Part of a small language model's weights.
Size: width 160, MLP 640 squared ReLU, 4.26M parameters.
Architecture: RMSNorm before each block, no biases in attention or MLP, some layers without attention, local attention windows, an embedding shortcut.
Training: a variant of Muon for these matrices, 110M tokens, 3541 steps.
Each number is 200 + 30 x the weight over the matrix's rms, rounded and kept within 0 to 999. Layers, rows and columns count from 0.

# layer 3 attention output (transposed), 128x160, rms 0.17, rows 77-127, columns 32-63
175,224,197,198,173,194,244,223,188,168,229,182,210,246,213,249,232,186,233,214,252,271,228,230,260,210,202,196,216,203,213,184
247,214,183,245,215,197,181,193,151,207,199,271,193,225,193,212,186,175,213,183,205,205,209,171,184,212,244,201,195,183,185,226
206,167,167,175,188,217,202,179,240,210,183,203,194,220,135,235,233,206,213,182,157,303,264,209,192,169,213,184,239,160,133,233
222,189,233,214,219,173,212,216,188,149,230,178,191,229,212,206,160,184,223,223,225,153,207,274,104,198,193,228,193,213,248,193
187,213,243,243,214,184,202,151,192,197,209,171,213,195,195,176,187,173,255,234,214,205,217,221,198,191,165,181,194,191,225,226
180,194,195,223,172,191,204,161,221,188,184,162,170,276,188,227,189,210,193,189,201,202,163,215,209,205,244,157,154,198,224,153
241,195,174,214,154,196,207,191,251,203,253,190,204,171,213,176,196,192,197,210,214,229,169,188,199,189,189,167,161,182,169,177
197,189,189,209,173,205,187,227,190,228,247,160,186,245,186,205,200,246,165,211,227,194,167,193,198,211,185,197,161,184,185,170
222,175,184,164,188,195,194,220,191,237,197,210,170,227,173,249,226,227,214,189,208,201,254,197,219,212,241,204,204,167,141,246
177,145,193,206,209,184,198,183,167,228,232,205,200,218,204,209,212,188,235,195,246,187,220,124,235,141,215,237,150,221,219,193
268,164,204,168,188,205,218,215,226,237,220,200,138,190,195,239,206,214,184,196,179,247,220,219,268,221,174,229,243,181,176,165
215,131,209,216,166,270,200,240,241,203,242,110,213,174,166,191,150,200,173,197,166,179,260,207,205,214,196,198,192,213,255,176
199,202,222,195,169,188,199,172,197,213,201,204,227,209,200,182,209,237,226,196,214,185,196,183,171,198,215,219,205,205,170,214
131,178,250,176,141,159,210,201,178,184,199,213,190,178,176,175,208,218,212,144,157,226,196,200,182,199,167,242,220,208,202,184
228,200,188,163,196,188,154,225,148,215,213,184,219,220,184,186,196,183,161,163,168,189,220,190,206,185,196,196,192,181,210,199
221,164,229,143,176,222,126,187,192,170,224,200,164,217,160,226,199,183,185,165,158,171,186,235,184,168,155,221,211,181,211,189
224,224,167,265,195,162,198,222,178,202,224,214,207,170,217,200,225,154,175,192,177,172,156,198,169,175,208,170,193,231,211,185
222,238,220,156,228,183,215,193,193,241,178,245,226,201,219,198,227,214,222,223,226,177,156,215,211,242,199,212,202,209,217,219
196,193,178,160,186,214,172,220,211,194,255,207,178,168,150,205,186,202,196,190,175,197,182,180,207,192,203,215,222,199,219,142
198,232,162,160,213,199,189,193,219,221,225,204,236,231,184,209,207,172,177,164,220,245,237,237,215,261,250,174,151,185,192,201
219,181,186,190,211,204,184,183,194,167,278,178,223,250,191,189,199,205,182,218,159,254,251,218,226,167,234,195,178,233,210,205
181,230,214,231,197,169,174,219,212,193,176,194,193,209,125,186,228,185,217,162,188,192,224,218,202,158,172,224,195,238,229,207
193,201,216,206,154,179,189,178,183,210,195,201,197,216,158,188,223,207,195,210,186,212,225,200,174,228,186,220,228,192,213,160
213,199,174,242,145,182,200,171,199,247,227,190,204,168,200,202,131,178,250,221,144,175,226,203,172,178,148,220,185,212,175,171
171,179,239,160,177,196,198,157,141,166,213,177,218,193,224,215,181,188,203,228,214,211,192,249,198,183,171,196,215,216,184,180
175,200,190,203,181,138,246,245,189,220,182,189,180,211,235,201,189,194,209,208,161,199,197,198,202,146,226,182,160,244,170,206
175,208,212,209,205,211,179,200,202,176,225,236,183,175,184,185,199,217,194,212,208,254,180,187,178,177,194,215,200,135,201,161
149,204,230,212,147,203,194,237,239,209,224,223,185,189,193,202,186,202,187,170,207,194,219,195,220,224,189,220,223,196,190,177
159,189,209,185,175,226,197,157,206,182,199,229,164,187,211,260,126,207,174,207,184,195,150,224,255,178,191,169,188,170,169,221
192,192,169,216,214,246,214,205,191,195,170,177,192,220,216,175,199,171,175,232,220,255,246,200,255,199,182,182,186,149,194,239
207,203,228,212,203,231,226,200,180,184,204,276,208,227,178,212,189,209,224,227,167,191,217,250,180,249,202,159,230,197,198,228
207,256,202,255,191,145,211,195,176,221,210,217,196,180,208,164,201,228,188,173,194,162,114,198,177,205,240,216,175,222,219,190
165,200,135,179,216,197,158,164,212,185,220,230,227,194,219,191,194,183,171,180,178,193,232,241,152,228,228,219,154,237,205,141
174,232,189,218,185,149,199,150,236,199,177,219,196,192,207,213,167,215,188,145,212,190,153,231,147,177,235,256,182,215,211,198
190,195,216,213,165,217,211,218,194,190,214,248,225,230,214,176,206,178,185,173,202,144,214,209,267,189,206,190,215,194,185,196
223,202,200,209,195,225,208,168,204,216,201,189,178,208,184,193,156,212,190,203,217,188,195,188,260,234,210,201,197,205,187,240
160,194,212,196,136,180,184,192,180,226,186,199,214,205,211,183,222,229,174,179,171,213,210,207,208,211,164,252,210,225,211,177
238,142,260,196,162,210,220,204,145,197,170,234,228,177,196,176,182,225,210,201,206,170,169,225,224,231,188,248,223,175,196,183
159,231,171,180,202,170,179,183,193,205,205,210,211,202,248,181,165,226,177,185,199,193,166,228,174,198,186,190,217,232,209,223
239,220,226,241,195,198,223,211,261,261,196,204,211,218,198,215,202,207,157,169,162,192,226,184,229,227,228,244,140,220,214,204
179,232,196,226,212,208,221,184,191,238,117,181,201,201,133,178,170,148,183,198,209,186,194,187,241,182,164,149,220,229,149,206
193,231,216,189,197,236,178,200,171,186,242,212,199,258,210,204,204,208,177,161,240,164,185,184,252,212,196,186,243,169,201,194
247,214,224,146,221,199,171,224,183,264,223,188,162,187,192,195,171,168,216,179,148,184,224,214,204,218,190,179,226,178,187,219
242,185,221,188,239,181,233,208,224,192,176,201,226,190,142,229,181,209,196,176,218,158,227,205,126,198,169,177,189,190,220,195
217,209,189,162,125,287,170,201,207,251,226,141,183,155,211,225,230,169,245,203,211,189,217,224,208,197,223,201,173,197,202,149
172,223,167,197,180,190,151,160,246,211,245,210,243,188,225,164,216,162,242,184,247,169,153,238,213,192,221,162,213,259,234,217
226,199,203,137,181,167,192,212,198,211,160,191,218,191,225,227,191,238,228,235,258,231,183,230,175,186,220,203,221,197,181,182
180,172,225,185,199,198,234,175,221,207,208,190,204,197,174,186,203,227,201,175,204,151,215,228,230,230,170,237,187,225,212,201
258,203,211,253,188,221,175,152,234,176,240,207,232,196,209,233,203,189,183,172,187,210,201,258,160,216,168,231,169,199,189,180
172,251,182,198,230,225,147,196,186,206,165,201,148,243,188,210,162,236,214,236,206,177,298,207,224,156,196,199,204,218,217,234
205,242,219,174,188,206,157,235,147,215,190,196,178,197,199,196,202,170,190,226,154,235,261,250,215,206,212,193,196,188,206,149
# layer 3 attention value, 128x160, rms 0.193, rows 78-127, columns 32-63
160,198,161,185,189,173,211,146,189,249,197,174,235,148,187,208,193,160,245,187,187,218,255,232,227,217,171,193,216,213,224,177
190,196,215,204,218,212,185,212,149,231,192,203,161,162,208,240,176,184,230,219,159,163,195,217,200,213,194,206,221,179,241,173
211,277,197,170,235,197,195,207,207,191,219,198,187,144,164,159,166,251,219,226,183,196,202,185,182,227,234,202,195,176,171,196
207,197,167,207,185,201,204,185,148,207,205,209,203,189,183,152,207,174,206,187,191,199,198,205,194,233,187,199,218,166,171,168
197,203,197,199,203,236,189,214,195,211,176,265,196,166,190,191,206,190,248,203,164,193,196,198,204,220,216,209,198,152,175,245
183,201,187,211,221,193,170,204,218,196,207,206,202,197,215,162,186,172,189,227,230,206,192,197,203,187,192,200,201,259,230,178
144,218,176,254,191,167,163,194,185,220,181,188,199,216,216,263,239,161,197,209,214,177,191,214,229,186,205,208,210,218,171,207
168,191,186,177,206,187,183,200,218,168,201,155,196,213,196,208,209,170,210,219,221,205,223,195,195,185,206,185,219,214,209,176
186,175,163,192,222,177,182,203,213,201,198,222,193,193,182,153,253,237,172,187,187,208,189,246,188,198,209,184,216,208,210,203
213,167,218,192,205,195,150,199,199,197,245,184,203,216,187,201,208,196,246,174,182,217,202,196,204,195,235,150,168,201,199,214
187,216,156,205,194,172,191,234,172,198,213,199,195,215,201,182,201,182,196,208,202,176,214,210,186,188,231,192,180,184,174,229
213,170,190,212,188,167,169,225,218,209,196,212,213,232,183,161,190,176,210,161,212,198,234,232,202,190,224,166,197,226,195,183
218,209,190,220,204,213,201,166,221,204,220,214,207,181,143,210,219,157,185,208,187,215,257,209,204,219,247,199,176,190,261,156
156,211,201,206,185,193,239,237,219,191,199,216,188,168,208,157,215,188,172,208,202,217,225,185,215,139,217,238,245,230,174,187
206,190,163,166,189,217,224,220,207,190,225,189,204,201,175,218,215,184,195,219,192,222,214,195,232,196,245,170,231,248,213,227
179,194,204,206,183,210,146,143,221,220,169,164,213,220,192,208,239,202,179,213,205,243,195,188,180,246,194,252,201,191,211,207
215,187,204,177,168,186,223,201,204,202,205,173,165,182,176,223,171,184,234,177,193,166,226,193,208,251,191,192,226,244,202,168
206,219,218,212,209,229,227,202,204,186,187,202,207,202,224,220,176,159,196,183,203,210,219,235,244,211,178,174,188,211,186,208
186,208,187,149,236,201,197,203,229,199,207,215,199,166,211,203,203,223,221,211,214,222,245,173,216,160,167,254,208,200,171,215
216,201,202,238,189,198,172,226,118,192,168,238,171,191,193,200,202,219,214,170,200,172,164,209,222,225,199,231,209,169,215,208
212,224,167,220,217,207,245,133,216,191,197,217,212,219,209,164,219,200,176,193,196,236,221,133,185,254,225,188,210,171,184,146
194,219,182,189,177,187,198,150,231,162,186,129,195,189,196,160,193,206,211,197,219,164,191,193,199,229,213,205,221,214,229,185
185,213,173,183,219,202,213,226,175,196,204,191,175,188,175,204,210,209,224,188,199,207,196,191,211,195,210,167,200,194,189,214
225,212,199,211,226,208,198,211,200,185,211,204,183,215,201,186,206,209,183,198,188,234,163,212,240,168,222,172,128,188,226,264
220,190,176,178,232,188,167,210,218,199,158,182,229,215,190,221,193,222,183,210,167,196,253,192,211,224,220,203,215,192,280,270
238,225,224,231,185,204,249,161,210,218,197,220,196,199,194,203,175,174,201,190,229,189,232,204,228,190,186,195,250,219,198,199
169,241,209,190,216,220,202,198,237,217,186,186,224,201,174,176,224,197,202,197,202,211,193,224,195,214,197,195,187,260,196,166
217,159,201,209,212,209,192,192,176,179,150,168,154,224,210,192,190,213,193,233,192,174,240,200,210,198,208,176,202,174,196,198
178,223,165,174,187,220,210,230,202,178,191,217,197,209,200,176,211,200,209,186,205,150,183,228,158,149,192,191,185,199,211,178
190,248,199,171,235,157,175,173,228,197,195,203,173,173,200,206,161,209,234,199,178,192,245,214,164,225,197,247,160,194,227,159
209,217,203,180,177,193,184,187,215,170,193,209,228,225,195,217,217,184,227,204,195,192,233,205,209,211,157,210,225,209,209,210
197,212,217,217,184,192,223,198,175,231,202,204,185,190,235,198,168,225,148,225,187,218,187,215,174,213,184,199,188,164,181,205
246,227,222,211,215,184,208,216,208,200,238,262,246,166,218,189,152,244,202,211,179,201,237,207,207,226,210,210,159,188,204,187
196,221,180,224,179,235,200,179,209,157,196,168,209,210,218,240,202,202,212,209,228,201,196,220,171,238,169,214,197,213,208,218
201,186,173,216,226,205,193,231,157,179,181,231,224,183,221,219,224,200,229,169,201,172,203,204,234,200,175,242,192,192,189,189
181,199,211,218,194,195,195,195,202,183,212,185,187,209,206,187,212,218,210,201,208,228,167,170,204,174,202,198,250,215,178,219
227,209,202,198,184,226,195,203,180,187,217,180,203,200,247,190,214,225,172,205,218,226,184,198,186,129,212,213,144,203,215,194
248,229,234,232,214,232,204,223,236,220,153,229,174,212,208,240,204,208,182,229,223,229,199,210,236,206,202,192,175,188,204,168
195,151,164,160,177,191,153,209,211,179,194,226,229,190,181,170,188,210,213,172,208,217,184,199,183,211,230,227,226,195,185,233
177,205,263,172,205,227,202,202,218,191,196,187,195,181,212,223,191,181,221,209,202,224,177,233,212,202,204,215,216,204,190,187
199,156,181,162,193,214,196,172,207,203,188,165,189,192,217,225,230,174,192,204,215,175,189,200,181,175,183,167,210,217,216,177
207,200,202,210,164,242,210,227,180,177,183,174,167,194,184,187,167,208,155,202,183,182,202,210,211,177,207,200,162,206,191,211
199,216,180,166,172,209,211,213,219,204,178,189,189,188,226,190,156,189,233,217,215,228,190,198,224,216,205,191,196,221,214,205
188,222,205,190,193,201,197,211,184,186,215,188,178,223,204,217,178,190,168,196,223,182,202,188,245,189,233,189,196,223,149,207
230,177,217,195,209,208,244,141,180,195,259,195,188,203,191,203,223,177,168,203,212,185,213,178,189,215,173,194,174,175,212,168
190,221,197,212,216,198,176,221,194,206,191,169,188,194,178,176,219,210,194,194,178,193,209,154,237,134,215,221,208,224,190,190
219,210,165,215,185,181,232,224,237,191,170,162,174,236,202,215,199,208,206,225,196,160,198,196,197,217,223,197,220,183,182,235
215,182,207,183,175,206,219,245,201,191,247,151,207,224,225,137,111,225,250,223,228,199,163,195,201,223,226,190,207,203,188,220
223,165,213,187,184,255,207,200,196,178,170,241,209,193,218,194,294,222,191,177,177,245,191,218,179,181,201,216,196,181,187,193
175,220,185,213,176,215,182,181,167,165,133,186,176,190,204,186,204,187,236,205,163,175,215,194,202,177,264,223,191,169,189,197
# layer 3 MLP up, 640x160, rms 0.186, rows 0-56, columns 32-63
194,205,178,216,179,200,185,193,172,190,191,196,209,200,227,195,184,190,196,193,226,190,211,204,214,178,177,189,228,201,209,248
207,203,271,142,158,182,208,161,128,206,98,200,151,195,234,232,189,188,128,189,208,157,298,141,178,207,227,172,162,154,208,243
237,237,182,178,150,206,207,174,210,160,205,210,215,230,204,188,166,187,205,207,220,188,171,231,204,126,180,223,263,222,183,201
241,195,176,196,214,201,203,211,223,221,214,177,186,204,187,192,188,208,184,227,201,235,172,218,220,216,192,236,202,208,220,200
143,215,256,228,172,227,186,177,244,199,211,188,202,174,198,162,178,193,210,222,175,176,190,236,170,192,215,193,217,199,183,126
138,309,229,218,193,244,208,241,244,212,230,201,208,236,160,204,241,252,195,220,212,286,207,227,177,210,227,239,218,243,184,222
227,227,178,182,157,226,191,216,249,201,208,177,170,210,159,187,241,161,194,216,206,227,204,221,265,203,171,189,175,190,142,183
206,186,195,184,185,178,225,123,180,207,171,184,196,172,204,197,192,176,181,172,223,162,228,232,179,220,233,229,201,229,238,186
216,211,171,208,194,217,133,181,189,220,127,252,189,205,166,156,172,219,206,237,206,159,211,114,199,167,183,194,194,241,199,168
219,184,179,214,242,215,159,205,280,203,248,232,175,167,144,147,194,193,213,184,207,171,232,177,226,238,206,231,165,246,185,202
199,224,235,230,262,158,159,271,195,222,147,241,178,200,255,227,198,205,169,154,199,226,235,232,196,189,199,233,179,224,212,207
196,229,178,193,193,179,180,199,228,186,181,230,182,208,198,232,239,178,172,187,219,215,188,195,191,202,146,175,215,194,219,204
157,175,178,140,186,212,185,220,235,198,247,232,256,230,174,158,241,253,226,253,157,171,216,187,182,202,250,243,159,213,157,156
228,205,173,179,230,216,175,196,191,218,218,200,184,195,183,224,169,162,247,211,156,175,200,198,229,229,216,207,216,263,205,187
175,187,211,208,190,224,220,269,226,203,227,197,167,203,206,139,181,239,194,219,214,247,248,177,200,232,228,163,163,207,259,159
172,228,182,237,197,200,186,215,179,224,201,189,233,168,245,207,193,228,180,148,196,212,190,213,215,216,202,197,195,169,180,202
208,274,217,158,206,201,209,215,220,208,196,225,191,193,209,245,180,183,193,209,190,178,144,230,170,199,177,205,151,214,206,220
259,207,214,153,190,166,175,184,232,219,188,219,246,189,239,200,188,217,230,225,205,162,200,272,187,172,208,242,234,178,290,168
194,157,230,193,132,226,193,204,226,194,196,251,229,191,195,206,204,206,253,164,167,168,210,220,211,147,229,176,178,227,239,212
131,171,201,179,200,206,170,193,235,204,202,201,202,201,191,236,163,116,218,214,170,245,225,245,147,143,193,222,184,192,210,167
204,197,206,176,185,182,244,219,240,187,222,176,206,205,220,221,184,198,172,235,197,256,180,190,207,207,203,189,232,179,223,267
186,184,165,156,180,213,174,247,207,137,204,194,196,200,248,173,207,150,215,182,247,200,239,199,181,251,290,213,213,233,217,201
190,219,184,219,202,164,204,155,208,210,210,206,183,170,169,251,187,176,225,179,232,157,209,231,177,237,219,235,167,173,176,200
194,207,175,185,154,190,206,172,161,215,209,156,201,199,191,192,196,257,213,173,210,180,197,179,194,312,212,151,226,217,152,197
197,158,210,194,208,227,195,169,171,187,197,186,206,161,226,185,155,176,187,155,194,262,169,184,169,203,169,179,212,211,243,195
203,224,204,192,216,218,184,180,176,198,229,190,227,198,253,206,184,197,214,175,229,203,191,170,212,239,201,206,206,225,191,211
246,217,197,182,205,269,151,221,245,167,181,230,237,151,217,181,165,218,191,206,168,150,172,186,157,178,209,233,166,171,212,168
174,203,172,177,209,149,189,221,177,203,251,221,194,188,194,162,184,178,231,178,178,185,187,234,207,208,176,194,236,201,240,166
241,206,190,184,152,175,237,205,225,201,236,191,192,188,229,174,280,249,165,174,206,238,181,221,249,136,203,186,180,199,176,238
233,208,197,202,201,193,224,243,166,217,213,189,150,207,181,222,238,175,202,134,195,211,178,221,187,165,221,203,247,205,236,203
224,191,229,199,173,212,164,162,222,190,205,218,170,207,206,184,173,164,243,128,209,188,194,222,146,207,194,158,225,229,196,228
204,164,165,193,193,173,164,207,193,234,217,189,217,197,178,192,190,220,220,252,177,167,200,193,185,209,219,199,222,205,223,209
210,213,196,250,186,204,224,185,181,181,230,190,145,235,250,135,206,188,171,172,179,202,181,239,217,242,197,225,129,192,185,173
225,194,146,206,200,185,231,196,267,218,182,224,133,225,202,175,161,211,212,158,235,186,223,204,210,173,183,196,193,198,185,146
202,200,218,204,206,222,165,186,221,230,196,182,210,246,201,196,194,168,186,192,223,210,224,206,226,223,218,186,206,219,196,178
123,179,192,184,180,223,234,202,199,143,110,187,248,242,183,199,178,110,204,153,226,222,162,186,289,205,207,155,162,267,277,227
221,188,178,221,222,218,187,170,192,190,230,190,246,177,159,222,134,222,269,197,192,222,282,145,126,220,179,262,198,163,212,272
231,184,183,253,205,195,174,203,253,168,163,192,199,165,234,225,176,204,202,240,166,151,208,241,179,184,189,211,149,190,178,222
217,196,248,257,261,169,186,184,243,167,151,188,136,233,183,125,189,273,231,140,199,143,187,192,226,176,289,191,207,206,247,174
195,202,255,157,176,148,183,191,245,149,188,173,249,213,227,216,169,183,230,203,143,261,205,210,158,228,189,194,146,176,221,186
186,162,214,245,215,178,131,236,187,151,153,164,170,201,307,172,160,171,259,211,164,171,199,227,222,176,186,260,165,162,294,169
195,172,185,219,168,238,197,168,166,210,255,223,232,196,203,150,189,198,178,191,179,211,218,214,223,212,180,183,220,175,173,222
197,201,204,182,196,198,201,191,204,198,212,198,223,185,214,203,206,216,196,195,203,192,203,213,206,190,188,196,204,203,206,187
204,200,158,178,207,225,244,191,224,231,237,175,210,221,180,176,206,201,137,243,149,196,227,209,271,200,186,224,188,202,173,226
143,216,207,203,173,175,211,204,247,200,188,274,151,188,199,222,180,200,193,228,199,177,140,169,195,202,222,197,206,232,234,220
157,245,191,197,159,153,231,220,240,173,217,175,184,200,159,248,207,170,199,196,229,173,205,238,190,207,153,195,202,191,184,203
175,128,224,189,214,184,233,239,196,201,206,143,202,152,194,169,166,222,251,262,233,150,153,212,203,256,229,175,208,142,193,221
205,170,202,187,168,227,213,194,197,227,182,204,150,240,236,200,213,194,180,207,202,204,176,206,173,194,207,214,207,198,182,226
224,232,178,210,197,161,198,230,205,222,228,314,182,158,179,228,211,172,196,238,162,196,141,193,240,200,198,257,235,196,168,219
156,195,177,184,233,190,188,237,216,150,188,214,269,187,223,181,227,198,216,175,166,193,228,195,181,235,188,195,196,190,171,225
169,256,144,220,214,226,252,198,152,209,274,232,171,169,273,159,161,246,152,201,142,199,163,194,165,183,172,199,127,158,241,152
241,222,235,186,192,188,194,176,217,197,237,243,204,191,234,175,208,176,211,197,160,193,236,199,207,212,247,211,182,192,204,235
183,226,193,162,185,230,169,190,177,230,256,161,200,246,192,201,173,221,213,168,169,163,216,157,248,155,265,157,163,220,216,194
208,197,163,224,146,171,174,134,161,209,188,189,177,201,189,167,182,192,212,198,165,237,226,184,154,173,232,214,202,222,230,117
138,221,187,222,147,233,186,190,243,172,184,204,172,155,231,183,172,184,201,155,198,242,248,190,232,251,221,210,154,167,225,172
242,199,223,207,172,168,224,194,207,221,210,136,211,193,180,197,243,174,190,168,214,234,269,202,187,188,210,253,163,168,218,186
195,202,178,186,182,216,181,221,225,199,190,212,154,211,240,177,207,158,225,192,168,194,203,165,211,168,183,267,208,213,215,182
# layer 3 MLP down (transposed), 640x160, rms 0.0905, rows 0-55, columns 32-63
245,204,224,170,203,245,235,202,244,176,229,176,210,202,181,175,201,212,195,225,191,191,210,206,176,216,247,216,166,191,223,217
252,257,175,208,151,190,220,182,244,175,196,233,214,167,224,225,211,193,199,209,230,277,182,189,173,196,157,146,146,193,207,202
160,206,247,200,229,193,227,197,175,165,245,214,213,189,200,216,229,155,167,170,189,176,174,203,245,156,187,182,246,208,225,163
176,214,225,175,182,215,200,177,197,178,191,206,212,191,205,187,226,197,210,171,212,198,214,226,187,167,192,198,193,175,177,202
254,227,181,248,206,226,169,195,243,232,194,182,249,143,200,184,122,180,211,221,163,194,201,236,210,265,184,160,155,175,229,253
210,190,213,220,173,203,179,176,238,178,212,228,174,168,215,215,189,172,221,248,224,197,192,162,198,214,187,226,212,204,185,198
188,188,198,205,190,204,210,195,183,154,247,190,218,187,193,169,205,184,158,190,154,185,188,218,184,226,202,189,219,202,156,217
208,241,189,206,206,233,239,210,199,176,221,156,175,184,212,219,182,184,170,234,192,140,240,195,204,214,207,205,170,215,206,206
186,215,258,158,201,182,178,191,220,164,176,183,199,274,220,209,197,199,200,204,263,198,206,217,192,215,159,228,234,279,184,151
186,190,239,259,165,240,276,261,148,210,244,203,252,266,250,185,175,239,163,205,207,196,159,211,115,177,204,192,264,194,189,286
246,140,222,165,231,173,250,218,190,197,201,244,202,176,225,157,150,159,176,194,221,196,154,213,201,195,168,249,177,211,204,204
194,206,205,228,167,193,226,195,177,194,203,210,177,217,188,177,198,212,165,185,186,208,187,209,213,210,207,197,180,171,207,185
203,178,218,236,234,223,217,189,150,134,198,257,215,264,239,278,215,198,168,240,195,179,160,222,170,221,164,193,215,250,211,204
168,161,241,232,217,227,188,188,164,205,247,205,232,201,235,185,191,204,179,226,193,185,235,198,258,154,184,184,213,237,213,186
249,187,197,211,145,220,167,223,214,222,191,190,225,226,126,230,178,264,185,143,212,157,231,207,189,220,197,166,207,225,207,195
196,194,225,228,212,230,191,235,235,234,223,238,191,188,203,191,223,222,157,178,212,158,176,230,233,199,193,225,179,160,230,221
196,184,174,216,205,192,209,202,154,170,188,184,225,241,213,235,194,262,214,216,220,212,189,203,181,220,206,190,192,198,188,194
238,242,173,200,204,182,218,238,189,171,189,245,174,218,169,168,217,174,212,180,204,172,129,184,194,170,169,187,191,173,156,249
188,165,170,196,209,198,184,206,213,208,205,207,177,253,201,209,215,153,159,176,222,190,169,207,221,211,242,239,216,224,220,166
206,180,226,181,246,183,141,222,174,195,184,231,195,158,209,167,197,208,224,224,212,204,194,279,204,240,183,195,198,235,239,237
213,229,164,196,212,210,235,214,207,211,232,215,209,144,207,203,174,166,183,168,183,214,168,207,248,201,202,198,207,195,202,238
209,218,216,168,234,206,195,230,172,181,176,212,266,220,271,216,177,175,201,269,221,168,196,238,229,174,176,155,179,171,218,220
210,212,194,185,232,158,179,129,205,217,198,203,264,223,205,247,183,163,232,210,202,256,236,217,228,212,169,166,216,155,163,229
168,194,187,194,195,152,215,118,202,175,212,208,182,132,191,170,123,146,240,140,213,168,165,230,190,200,190,214,222,223,226,231
225,242,167,200,205,280,203,186,203,107,168,227,168,164,172,203,231,156,203,181,238,129,178,161,144,196,213,166,246,162,227,200
192,206,197,209,186,202,165,204,176,183,214,194,208,188,199,174,195,189,218,195,218,180,183,202,213,196,190,232,188,190,208,181
164,171,206,173,261,166,215,181,212,231,204,199,265,224,239,187,208,171,184,216,192,227,170,228,230,165,187,239,233,240,222,177
181,163,221,126,235,216,204,218,215,214,176,184,232,195,161,170,175,223,194,181,197,195,170,210,214,204,216,191,210,191,218,216
132,210,209,184,211,264,174,143,167,162,175,190,207,195,188,188,238,266,163,197,182,207,250,156,168,187,250,172,170,199,166,199
242,176,166,149,230,161,156,201,266,202,198,242,225,185,209,198,177,177,182,188,207,193,222,187,184,186,155,154,201,246,180,185
257,201,133,195,206,190,147,235,250,241,224,222,166,212,172,292,183,256,207,208,147,209,166,163,228,234,170,216,263,212,266,182
205,213,190,163,215,180,184,167,163,161,215,174,219,213,219,190,213,191,198,210,242,203,184,204,191,224,177,149,214,166,195,206
190,177,224,178,168,149,143,193,181,170,248,199,177,177,204,220,229,213,183,171,219,213,148,236,206,167,178,185,203,211,171,189
226,191,201,178,174,192,231,209,176,157,178,200,172,196,193,209,188,149,229,197,228,122,290,191,244,200,177,146,227,203,154,173
184,162,236,223,173,208,182,197,199,214,188,206,217,209,212,201,212,197,192,207,197,208,220,181,183,223,193,250,202,159,181,220
150,229,234,234,160,159,193,166,195,187,175,185,173,221,131,172,202,123,158,235,193,254,203,189,196,187,203,155,213,262,225,186
221,231,154,223,191,211,186,178,182,148,183,208,239,200,164,215,268,159,188,171,254,221,175,227,156,218,232,164,171,168,174,159
210,196,196,214,162,221,220,213,218,236,177,172,189,149,211,264,128,214,196,206,223,193,224,204,205,173,183,164,231,113,131,184
225,198,127,158,207,182,280,266,180,218,237,187,241,190,232,255,264,200,257,204,179,237,177,119,193,219,189,181,202,139,252,182
162,222,186,233,178,191,250,212,225,253,182,206,227,185,242,287,217,212,183,227,164,184,193,246,208,202,244,127,186,196,234,189
212,240,180,258,250,223,173,143,185,207,219,162,156,229,211,216,210,156,211,184,158,226,198,245,164,196,237,190,169,200,136,175
195,192,184,212,199,212,183,170,186,198,209,184,222,187,209,226,210,207,223,182,196,191,200,239,222,179,162,204,128,239,275,218
207,195,190,216,189,202,202,204,204,193,203,202,209,198,175,205,198,192,197,198,203,195,213,203,212,181,200,198,195,200,226,184
197,269,140,231,135,218,199,219,159,176,171,191,148,206,200,154,204,211,207,229,149,124,180,201,225,189,170,235,166,263,200,207
223,187,224,191,282,221,155,197,219,263,142,171,212,173,143,153,223,189,214,175,215,185,191,134,242,167,162,153,192,224,173,257
205,185,192,214,178,229,189,212,197,231,160,163,144,272,222,179,178,209,201,219,198,231,263,213,219,194,253,209,218,171,149,179
236,244,127,222,170,170,188,193,206,236,229,212,225,208,226,258,164,217,218,162,177,196,183,159,256,181,166,208,167,228,196,229
194,222,200,222,175,230,232,255,207,206,188,159,191,191,230,230,194,171,175,198,218,191,214,170,161,191,209,218,175,187,163,180
222,199,191,161,165,252,224,177,173,251,171,217,227,222,178,202,139,268,189,145,208,185,237,191,208,201,176,188,224,213,192,144
224,208,211,212,253,254,194,260,175,157,196,187,206,275,209,197,201,185,244,194,190,182,245,198,219,217,178,222,153,249,204,197
185,203,254,215,234,205,162,237,225,173,240,177,221,216,226,218,185,206,117,192,246,162,185,178,179,239,201,230,192,178,202,161
191,187,197,179,170,204,224,194,167,234,197,168,199,207,209,208,189,226,204,209,184,204,184,205,246,169,186,223,205,212,205,225
159,164,206,166,229,196,211,235,155,173,168,180,215,233,219,184,170,155,217,153,185,202,194,197,210,200,218,191,190,134,187,135
241,231,221,217,221,219,228,228,189,209,180,205,215,238,131,188,219,118,217,178,198,218,234,202,216,170,149,222,217,151,228,239
217,171,243,222,176,164,210,206,259,174,220,158,216,144,178,196,225,203,187,184,172,209,212,199,222,175,120,157,180,176,154,189
251,199,162,192,215,208,223,193,224,164,244,209,247,196,272,225,232,170,196,205,216,186,241,223,271,159,185,172,223,225,195,221